From a checkpoint of a small transformer trained on Wikipedia: no biases in attention or MLP, untied embeddings.
Each number is 500 + 40 x the weight over its row's rms, rounded and kept within 0 to 999. Layers, rows and columns count from 0. Numbers have three digits each. The size before them is the row's rms in percent of the matrix's.

# layer 9 MLP down (transposed), 256x96, rms 0.134, rows 8-26, columns 48-95
091:451504516427507481490514493464489516555578473510559508535398491512494509551439546508548493455505565490504494517480569552477474454480483457498480
099:416493524455427493509498452552459504525483441601493499509486513528508501479555489553459473472497516443508466496521558443407479551501542495513422
095:529500486502499550500510504445471414466505566457504526524453473508459499535506498450470563540512502457541530514464484506520532495468437560472524
105:523470532472482530521493471477570485487476534524590537458520544495457556522571530521534463442449434540549444530549536473486438473493555541503498
090:390573528455491483468515487499467527483535518485605474465493432464528510538424511483532488511578549482462476565456480537501548449501492467500506
090:568584482594602467517489520489476426523523520505457433474495503420504519470523481453538560518491534471392472507513483525529484484488524527523468
096:618471581483484477517493583473486491468488534489446484560489493543516518539514548483527508507508497419483538491506472514568412517514444559510542
129:582488517470533501451498513537473514505502503564475483529496501550514522519572523463504513532499498512489560458488515435471470517580543457521444
111:469489554537501523572492453552535421507518441514507455502467518421533448480443453495513387481505564496458417556500522494532536508506499441546457
115:419480488525468458530535489551552439504470458472476483447546524468548422472517442460450468449477491533482452482540505478525482403587486560496488
094:465492492556530495451485488437468458445485481504539549413529505511484449486525446469546492519594468486618473462516435482504493556502466484501594
094:512531525531442503614457517508467494526473530475444474498560467507505433460560495486522501502605448482381445495522479446496496454473515465505584
111:461511518516527468508513538518482603564495493430476536474455458489520554461480520465484512498448480453496486535515422528587485496486511471444497
080:499558547518489500542521500546528456508486483465518453546513474520413412466488464533495539533545478413549503494555515458494480449438460515445436
079:462512483486488488475451567514546489531561499571476469359487538492556544498464507572445503505514507490532460503556503568486473555512528442503557
098:367499491494507481479506511527518470492481445487503507453473480494552532500503473468524458523498516542610505529432550477473475533539433439490462
095:553523504436531581531494523465487466484486561447586500496462465462482496543471566509551440530480498502531556514491526490572500518476428510503613
100:488491422477499489504398468449517466563556546456516548543536524453476492530594438498527541505478524583547431525460497501495537490496510473517410
096:513538482508518515553371515540446420522521527551491505440499562469410491505537475481462562496508407471470489473454493525477489529448495524578604
# layer 9 MLP gate, 256x96, rms 0.141, rows 9-27, columns 48-95
101:531522533508517553496527548498446453496560462506503500446469507401464481569438469505549483435482479443494517521415465580498496469464407491540540
093:517514481423563500521502506491593609529435441546467484538469430484492482514432491449470480482566485496517482442549550497510531488514518535526463
112:547481476447492582583560486489437471481559499516528556444528576542503476530478507488453535502459521494485491412494479562507428488490442550500581
095:507520539484531491504512468489527564531566551531483483465463530544501517564584517498433519462522509489525537556566494430513399491477489583495560
088:479453536496561451485505420509549453431460509538484454552482564467480473474493525423438538475504531444536422549425475500403402472507555495525439
101:511449536496464510535519477472504487474499516517589477556498462502446458541487423389436490485491473485524519474493452546532537489488538580459468
117:532544440470526523534489539466568522552489471494509492474535431469473445587502508500476494489461438444455534480431514548476459513550446564541584
101:513462498470502526526499521362503482460489461522491494476519494509430442517568493475455520504446453470456493467518470475488508533467543578509623
115:484481519419488549476472482503507462478454430474484491474524518467487462531523416443521471509527487478460533554463480481495445391467558545425556
092:498525576505511460531468481579520499446477456479535544498455535508505523538473501493501428416536545504519505451522546564543418483530391479440451
099:577442456408511546526506480537485486480442502412572568501440539530499516486524476502455511589501561526504478500464515521552546532586528546475498
104:556502454452508435468557501463450501453493469444602535536413470523459423492516478502563549483483503496485468490479478538519507495475511516492493
083:550443387457479515497495541559435521437461497534468501488530462517566556512495483493563480447445531496536519509451499565533517503523491468588501
071:390522477554543429535449508518494499563535546495448483536505463478616497526433530517478437536497488489493476536524502525484485530515552535548377
121:533447475432496474481524544481440464501522478453526532446476516529480492525615519460515512459486526507479553531469544499471440504528518494467488
093:517493533474483404529454545521508492445536470462419541508516529527511506518545528455449484490528470539474530561476491542488509508549553600561474
099:559427492464546450550556487535410557543431523547447480489475526548455508539500482559383545571502489529514497477504468550477447542532461489484533
096:518574468522430480542517529475469520445506558455522482477469490520503456548500463472447482505527430483435444466524509532519530443570466473482481
105:539472511544563582521542472423495479412489556480559449490433538542472460520527459458491548498544526554489509552515451512463495485491494478469524
# layer 9 MLP up, 256x96, rms 0.143, rows 9-27, columns 48-95
098:482484520614539476470499487509522477540506480501425447519528478500516555488501446560487456540430510469532486491562501455473528491505578462523544
091:504430512531524527522513581547499523557498447504470531475572527539516529496501430491542467549519417534480574404507543476522504503506593488490529
138:520552419491478537543476480528453417476512520486533540460551453471455537484527521470458484545452554554536467438438477537485466485526466529507538
089:522498536488481485513546415541530468521568522508448521467444532595534486587568464454521463489544444492476511460499454460496482547442441570522516
084:489430497456470517518545508575501519466526416542462519509513455552477514527486477468489466465511432478508506490457499456451542450493513479510548
098:502517468535502490557443520472409509513481565447506533489509469495522570451489439442520496448518530525535513473501544513483487510454492434479521
142:519532485504558490581481537501567506502464488556439483497553451424493526488431480537533497527461415398468516511506505536497553571550480558529572
103:449512546494511470522518551534535477467511464464503486403480461509454488463517543482487445514564465497478570550497562510471508570498522514442504
118:500550488432427510541549541476537477503485503458523487476546559470476426472506455503467445535534444562475500491526500508539516562499480482502493
086:501469533581512443441503496452498572511488497454596480531487468542436528477474498437499472462408545458588532491451490513522521515449540508478527
091:472510514566464467498472541448514525508558443508487396518591464513472460491469534447501527507509405484470541458552493461452502447431419473575522
105:480484524528496542458421476575515535532513551518417474467534554475556485466483517518546480488490527500522470489512448445542487429480475567474496
075:479474447573495487478502550483535454502480492525485470499448492503572577514394525512518471477504551498563460496535465477496508474477492449570436
073:461509543484487524542516468464495488544487499460519530533556547524522486545511528455455477503523413509367525477489492529482544457516525551515442
129:504551520568460526500478473524515585474439554516569469518503485499477504467399528508480478553504440525476471470540454534546542492471454494549527
095:500483561629483531488442521521520584486537505530590503516482487541513505490451456498569503429500550479510434437522479479553470457516550532486491
095:537517526514516504455457522528564467472543539557568548448521550493452506540466523487535442421454459455508463480543607514517539531495524495539486
091:517442537563499447414554445520549517474481439500518501527568540456532557448522542462522542481503574510533499504537565509490437586485537527504523
106:482538495423470460505434547513494422527423526501503580521465507565546466456455482447500468550533512477485492460474482438539485512537491508553440